Each number is 128 + 24 x the weight over its row's rms, rounded and kept within 0 to 255. Layers, rows and columns count from 0. Numbers have three digits each. The size before them is the row's rms in percent of the matrix's.

# layer 2 MLP up, 1024x128, rms 0.236, rows 682-781, columns 64-127
095:154093126088106103150124141147121123135130083105095129106109132136156109117104123139109106130135105116136155148094115046115135127145120126124107146053143130141095115173122154159123142127104134
112:122109125109144125117113145131114115072129121108147138149108105126123110067131112129115176066107139123155187118096126077141130148141175110146106159171112141130099100138157097132141127159123126
094:123166172125140106135139086126097139111176125139149123117117125137113129107098176084144147122099089091162130111162112152068138122088106107131126101135152076139124135114113131152149127126125131
104:114084147105120094163113076138132151125133128168153135093123142127147135148104138101126120132135115144136158087159149087130134129098171122140172087131152166122135150124140149125104128136102093
098:160097133123094142108088100119160187176163113130131172132143136107111118161145159133145113126125138064096172090143111149108130153131073073072145111128167123123155127142122124163145128148117125
090:162143148151171168114130134163109177167144113109125128179173098164145145113125141120151085141121151148124149122105105126121156105144115142140151084164110136091106126132137132119099150162103114
089:116119138144151145135136091127129122144136129102105196189119085133135113091118154134113131107092137123135179123150125132071172110162111161146059157163181118101137095142136102099134124133148117
105:112113089159121119128134126112167107110117102155156163125161169172150174106148127144159119112118169120157082148126100155167084149099134115120136134126118141089131134158073126127138163135141108
105:128100119110161157126090146125123127159132125145094130076102105123109084154162111148142079133108107112164175095117125126117128174139135098159124133131144179104134133130140111118163160098156135
104:088112137162138140115120115168146141125174091122113129160144125122124125126136071115156084152126132118109109129131119108092151140162131136144093095120097122117158139082173137118114114124169130
099:126148135116151139108134142175154096096111144128175084152104150122161118163088117122163122116153104143121170140157129144138175123124135107130095174146155103111133156152146104105136096101108116
095:140115139160123148080120136147142127111105182157100099131059152122117092118139171115116107123103131121126124104119160094141148092117118150145108113134149137144121094104098111130123122131114127
095:080114135104136157138113115130136121144120114125141121163131109142189102135122128137120138121154140097161120147140126131133145122120184122164164143154150133057150150127126130118161144127130109
114:153124139125118118113133120134111160181127065171128154189120108127156111092136139122097096099094149143146113132141118142142130091117118123090123136183164123112128123133055120150118165160129123
089:097144115103146119083124133093122114151138109095121095083133152109127145170129154128139113111120122116150165145132136158097120135108141154106108104115130106099083103132095119103092098093155129
092:134141110136107115140115138142150107123134147101081106113107114123120109128130106104131071137104153147153115159139133082106153157186095081144159096138130140097128140143140098092135099121112126
101:130197159137140175162101092133108133147138137103139146150111127086119148093135127166121165104129144089101156139167088152095132124127113088155121164114159129147155141126158113095128103116164142
087:144110104104163119147114125095150120124099145107138117116123110103140150102109083128106155157105131197126124150114099087064110159092110067141139129152112177091148138182133125117128159152118112
097:121178108108128131101081124168063157136146103124123163107138122112117155142117135126116131070138101085106101113115153128138149125143132109194115140128127136152132090134146114145112136153129155
094:141118162149073099146085155107111182135154154153133158090119112126134182144114099118129147162161141145114115108129100150169117094108142163139138069106117119127138191124149115117117116154107124
098:109150107147140127096102132117144125113173127136162149136154186110125120153088112139086157084154168117101141105139150140107143130151112106129110121138118142126100180143181102142111143128112125
089:080101123114184125113128149145136131156140127193156124116175120125122132142168088165114110132105129161199135184139140139088115145166107096157150122103151167127126137156126091110149091103126125
111:125131135118146129122088153124115122111150127095138123113140135131134075163118153125139120115131128121105169116112084124166116113128148153081150119161154107111151122146156108132072138105125160
096:157137114128120102130129105137165122148126126110116137132154147096137111149127114112121157113117116155137133182111128083128114135135144140093153090086111124159098140173115106155113136120096069
097:128137117097127153119129124112135129158132104132125143074101091106136133142159089117077127119128135098162159154109139183096136106110113116142123128153150133108111129126115127127097167172155145
095:130141155137197172084116131146123139132154149103115115149150133109135138132170135137134126138116154106138149143126103166130159110128111104127142140124169089130125102124118083164141116123129096
105:119161141158157148086141145163104114144148102121117110086178111129136148088135102121089140151126149159154179153153123170122108111105152105168142124154163145128092105094096127111089149123149110
088:128130117126131106115134155108150119122076100136128079114152137119107136089066162143116125138119101119104127104142158127136161156097133132172113095126117153149142149160133129093142104124107157
100:114143100156160125120128164151121134123141157153102112143137141165170154124105186097039139132145165173096102123154079140126141127120097147150116124151074159122131126115153162120100118106112116
094:113151174101112157130132120133160153162147102128152115130100131111082148084146110126114111157130128128102116138165077128092135161102110125128144078095131109166132131166123122156146128152148067
114:146109125153134118132134115111188061140135116158145161165110097170139092137141129114112066111115161103170139131126115099154112120171123143115126144148087119104144163099114123120142117084157126
100:121085120131152138147098114159169104147132063180093115138132115108098111115173130138121123126132161099123127200160113113180107109140149114148084100137127097117120134096116143142139125098125158
087:151176146117076096084148146150112157151131110119165094132120133145144077142116118112142136133152126076101133067118113130148158137160091141108145105107147117112157148148157127106105143154113078
100:152159113082110159137154137148129109132177116103110137137098108120103134132170116141083129105081150135097120164151184117083123097101133108127103072138148134118136117132099100143123139197137119
102:120150107108149115169117119136125124131158143146135137114105132154165103116142106114141132152156095143150116155115127102111160149072115135135123101139128165124157112141142180168129110072125107
095:131170109187107183135126149084139138136155094133114129153099094155130134126159102117123123119131152135118101061135139106112123128144143123101108090104160096090105145140145105153146144144141134
105:091087097137190166097112112148094142147153141104150139128118110089116088099100109119140196090123129172128141147131156086129163148148120120141123150137099139119074113162128135141114148139119114
100:109117136143123138135108111120125174177099115112154078085112160104174107166117142134130149133119119125132117122161147125133120121098137094157182110129097163122100117122176158143118094147131091
091:126133124095106105126154158155124127119142144095112138087134129081110121126120129116122093100142169138141156105173111132105139120101104159108100088165110179126077152144161119157132145106134121
106:133179120091126124120126149138162120148093127159164123168129112119088113137153142091074129117097122162138139168121103127104135119141115109114149137121129152109092094113131079134140138129114092
107:180104139121136117124149171057143144123163136106090151168148130082159166123091104118151107109148120105122138161140118144119173101105073150113128134150172120120143130128099124152139134128124086
101:106131141157121136171140128138172133122147125135139129138117136112149084158113122112099091067114132113136126086104117178104119147116124142160141116094110083098129142138120109111195124145106128
101:126104114136106127145139145092136089088121159150118156122112139103125112077086166131069154156121160108066147112104150080112152104099139106136131118100118118118086106121133148131160123127090143
104:163166089126129143118128121139121136124172137098130149123122107108148109101119162131125184134114102146143115106139104109123126142133105174063111140164141144085144108105148131095100156122134111
094:102135091090130172081125142188136124109098142123148094109127138105119091146140098111109138085116129148148134133130133121142114110144140087128126176096119114145109121178182097125147111101100146
098:095125129147103143108114101129107135122129141106134136125143163145112185145160150094142107155121145122144125122132130133102175188115141141112101163110154129150118142144118150141170180129122116
109:079113116116103149147116104158145117112160086111135147136159144131132162132118128150142171162120122101142137149130133143117135136122130095114134106116161135076115113132074151157134113058106119
094:116130126139128158106112157101152073201132105144129156151139105118146137111130100123137137101101118102128121138137123121102093132127129092122132159137114103150101171118151129093119150123145119
109:108110130116153159144086142115132123126110137102109163120109124160150087134118115132127077112138109190139131126152124093096100128134163133117139137110110140110124151134101131126144089130120090
098:117101142135108099189117131166136156147114126120117118120155122109130143115124143117174105128123130131133129130076142098144121135188138098132176138096086139150122163142135170098094101118152124
094:148128109130134189096114126140163094125103140100097129129132128130159152103124118126164125126141123134152106136190183126134135121133119177173183115084110124112113116108156084162112152120126152
102:110150158067127148145152139161158130160143146126117152114115095118126140140145152131150157133142149130151132175117096141101092118139168135159144103169118157101124166140152129104141146169097167
092:123150106154101185091144150165135133110135146140108136123155107139122126151085136124151144164131152133153084125080124134152112092125124148118101166131137122124117135142119111120160118120126145
102:102084113125147128122164143116097125148106121129138108110115129113118115139149084109117099069145130107153129113135132118134146120121126117130144143109145091168103130147135158109123178152126130
112:083135142103128109121113134152114106124162126125117149108125097127167114127109128089177176139128157122119096129176105130103138126127106143134124122162105111143142150131181119139092107093146164
098:131101086150138179145101115123101110154122142094149121125109144127138122153148134115150108109097120142137139148127142115111123131137142093112128142191147137179122136151156086117101139119157090
109:112132150152168125097110106128115132140159139142080115114070155138125146103112114175123090145105101133189130161112131111141129123097099142159165105132144127136132121111125163097168139152098118
105:131148140109121068160112138126138125152170120152154125118148150131123128148114141144104173091142103151145128140119174145094106087125160138132126113131118179129153166135153162145147152119108136
107:098139119158110147161099106123139112124114133132121129113066131115112098148114128141140167133092101099139101137127150070168133124095170112123145154141167121166113130125082124127156148116103117
096:112095093136124117112115132096153105163140132180137102120095139118097082066126124168144108104149106139134189138125129119133113082099119145105098104121182155125098124159146115143162131122134103
099:168126129130139103115128148103145099117082107122167109118153150148146152075137161126159184146129111184141105140157162143126176100108137136108111128132103139129128129127165115108132096112096079
100:103146114149135165154108128175116087131127137111134140134145173102108109132165090145146124120115133156136118109133161081130126110160102113105122093112102087129105124127135090133082116133140156
121:131121111148140153140112160103129129126155131133155147134149085098115116102111121092135121106098095142145109122179184119118124115156137092122128147100115165134109094140134115109153096140087127
091:153146128125091152100155114161104116135144130124085107132102108136119139093126138101129126151117162136085160148167159107112118156161106143123161113155093121121157074135125104100152097143126150
085:143140076110115183117152151120166101122111124098108130175161125139138096187089153104143130114137128091124116114124140157106156110131087129122126146115102126118124101138134134115185147123107160
096:140155105075156152066143093147133137102137106124077145134092112083134177110138135128120135166116144110091141160115117136127149113150094152128106116194164143102103107134110150123105136122119140
084:131137171083112121095106124165120103121120122137100132072123111093125126120190116072123125109142107112116116143137106141147119119149162112171150112175130121169146165104133113159128138164120149
085:140119111149152141200136161128118140119132113106185106084180102129132139106113133129128143133136133127154157126124119110112147105147120126091119117131114130074106129102138090095137108095098124
101:125120136112130142087124127158152136146124129133110144154140125135159134103096188112161146139122104180154085122150154157110118155137136088155136117123163117131149151125116155092116095119065148
089:107102119128147098133117116135113105132084150107132124146129093117137111114182106110150116123106114130117138123144115091166133125141114144143135119124140095153093111087099152129107126103128141
094:110160112097139137089118131132163164145163154129157126170100114091119119121148113160116107142124097109157125122144145155113134103155103105106132144101160109096116129140112125111129109145117157
095:127097139104124089125126183099116082181154098143139148149112094104062146108114083110141124140104167121166109128102130140101151160154103093134128128155129153148153132082122126126121121162130104
107:111145138118139129133142121130171164140135117085121125099111108145160113154079166145148113142144132100193092134135132127173134120102136134137133183168140124125096154105128153182114139118130105
094:159113112145145142142157142156111144133145093130118137161116131146142089100153088114080145128128125108117108116132096167146145145111109143133135128124093135117089080127078142105115134092107125
094:114175180153107125080148166136082133109133125170146131164133143109124193148087114157095116110094176139149115126155128157134153087147100128119130105157124104115109142133133126134159134152113112
098:131135143115156130133145109123159148145083145131079163134096081112111149101143136139112108083173111119161147133097132129114120134153106131133095068132179148145123157116130157149133137115063156
106:107128134106197084139128159135167156142094119136131143116143142106130159126144123085107139122083123191141144116165121147129124096132119089096091149136122143106091157124178118179117128134154135
103:140090106139125126132155157133117085146151123126146101111093115125131091121131072112164136144073120111138117076130121115144124120170121116151139160140138118118138117140135121157081139121117164
098:148142118115127115179132119121127147109185069133141146115140114157117137112130136105068144127142115153196085110142144189127132141095118167147092165153148129128150124148114152116157138175179107
096:137131108107148131106093165102126119131124121155100147122146106105175151144114140145115129137132111161093157130141166120067124117128146131108158133112113139122116136121167109134180142127105122
114:149166122135167144096105147134107149128197111141088144158156164121129135142126135112116151128145095168140111123117122154139129172161177100130131162114122184151120184104148121157087098144100102
096:149116106102126162128128107136125100110148156140125118051122094158152128085117101095103138142126179105130144115150136102112133060116130180115148143119117090103110140109158095109103135082115127
094:096091111113118133118145105138105127133127158127153123127098155103098169115176136133059104115142143117099114150160160095110140122089124150126163122111139110142112106106135167163162100106080091
087:141119158112169141124104090143115131113094121158087120158138159144116137116141102115116097127100087118108144111137095130154155094146111134115156129102126123168126127149107116167110127172121108
093:148136133106088165123116144115077095182127145174103149114119095109125131083141106114115138140115159133125109114133170114079133127137116128132137121077120110115101118109128144144108151130100109
100:116115110126108111146164169123108123104124147118109105125135129139141067119103123112114148103124091125121135124112152163125093159092151085111123139101130147094131104159126122116180102121116130
112:099177119152090150084122132111147154086113140143139099164141096093129139140127096138105115124155125110126120093142155126116096136110144127112174108096153156097122147109125108079108143157101120
109:134118086183128149104127148169156104106072126130086115126134150121121160150089117113135157142088091136139165123117141103114172129104130180129124143132139141080133129116122136112128119085121160
110:120072103134088121162167084119142078131144145149166155147100155100164133097105117169151143120107119135143115141160154138112169116156162125113100139109127163131088163121151109148146132131166129
094:132095140160131145128095136108117162101119097117184148110101172108132113107087088128148137133093141115155131188100093106163112150140132114119116167140115157146122132158125156143144109150098147
085:127141098130139127131131173134092166156113146131139155115161092103132134145130102128104126092114131102145171089111117125113040133117134152115157092072141137108133128158118118135098142149148140
103:096146108154101114152119106121140117140135068135111114168132128128109131105102130166125127105155185105117142108121137100118144101155090141129135173130131107142114139109128098136131109153096164
092:110103152133106126134085136172130120133140124157120084134118119144130120097127116171095126131114149160084152130129129150154135105098066172093145137137093128105100124095134138144130144122104124
100:132118120166159143129135171118155117124117103130128145133154114110149142147110139105108123101145145149121115139172119078164079139105137149169133108153151145148136124136112136126192133112131120
101:114132097150144123128109136064106126181117097139130147120112081158138093108155139136130121132151104110196179106137140110075198113106100169140103137118087148144160140138125098123144113150144078
111:097143115122133141137126154153132108097113131096118169133145154130129111138127078125097093109109126141110099162114064158124122138096120097115132137109145152159121143135130129163138169093130102
096:124111134152155137131069103098117174171137139110109087125094162131150110146114120139116161129141113175109132141151147120148108119151193127104144135124131161126113130133142164112148116128156181
097:170119161090161112102127136129119083140164137151084140123091127126137135127141142144124090143140076175131097132126197092153105117137121109080135125133113133101132129148107119099091135141110118
089:145175148138112127116137102153112135097125162129092150138124133117161156087132143120131172187160144139148088127145170109112134134117132167122109113104185127123158139095130128127134109101107110
098:143140091125127114089126162167135104129105149177139113098125128089115099106105149140127124125168103147119120122102106077148150133133127086073125154171125126137097185112145119138093118096121098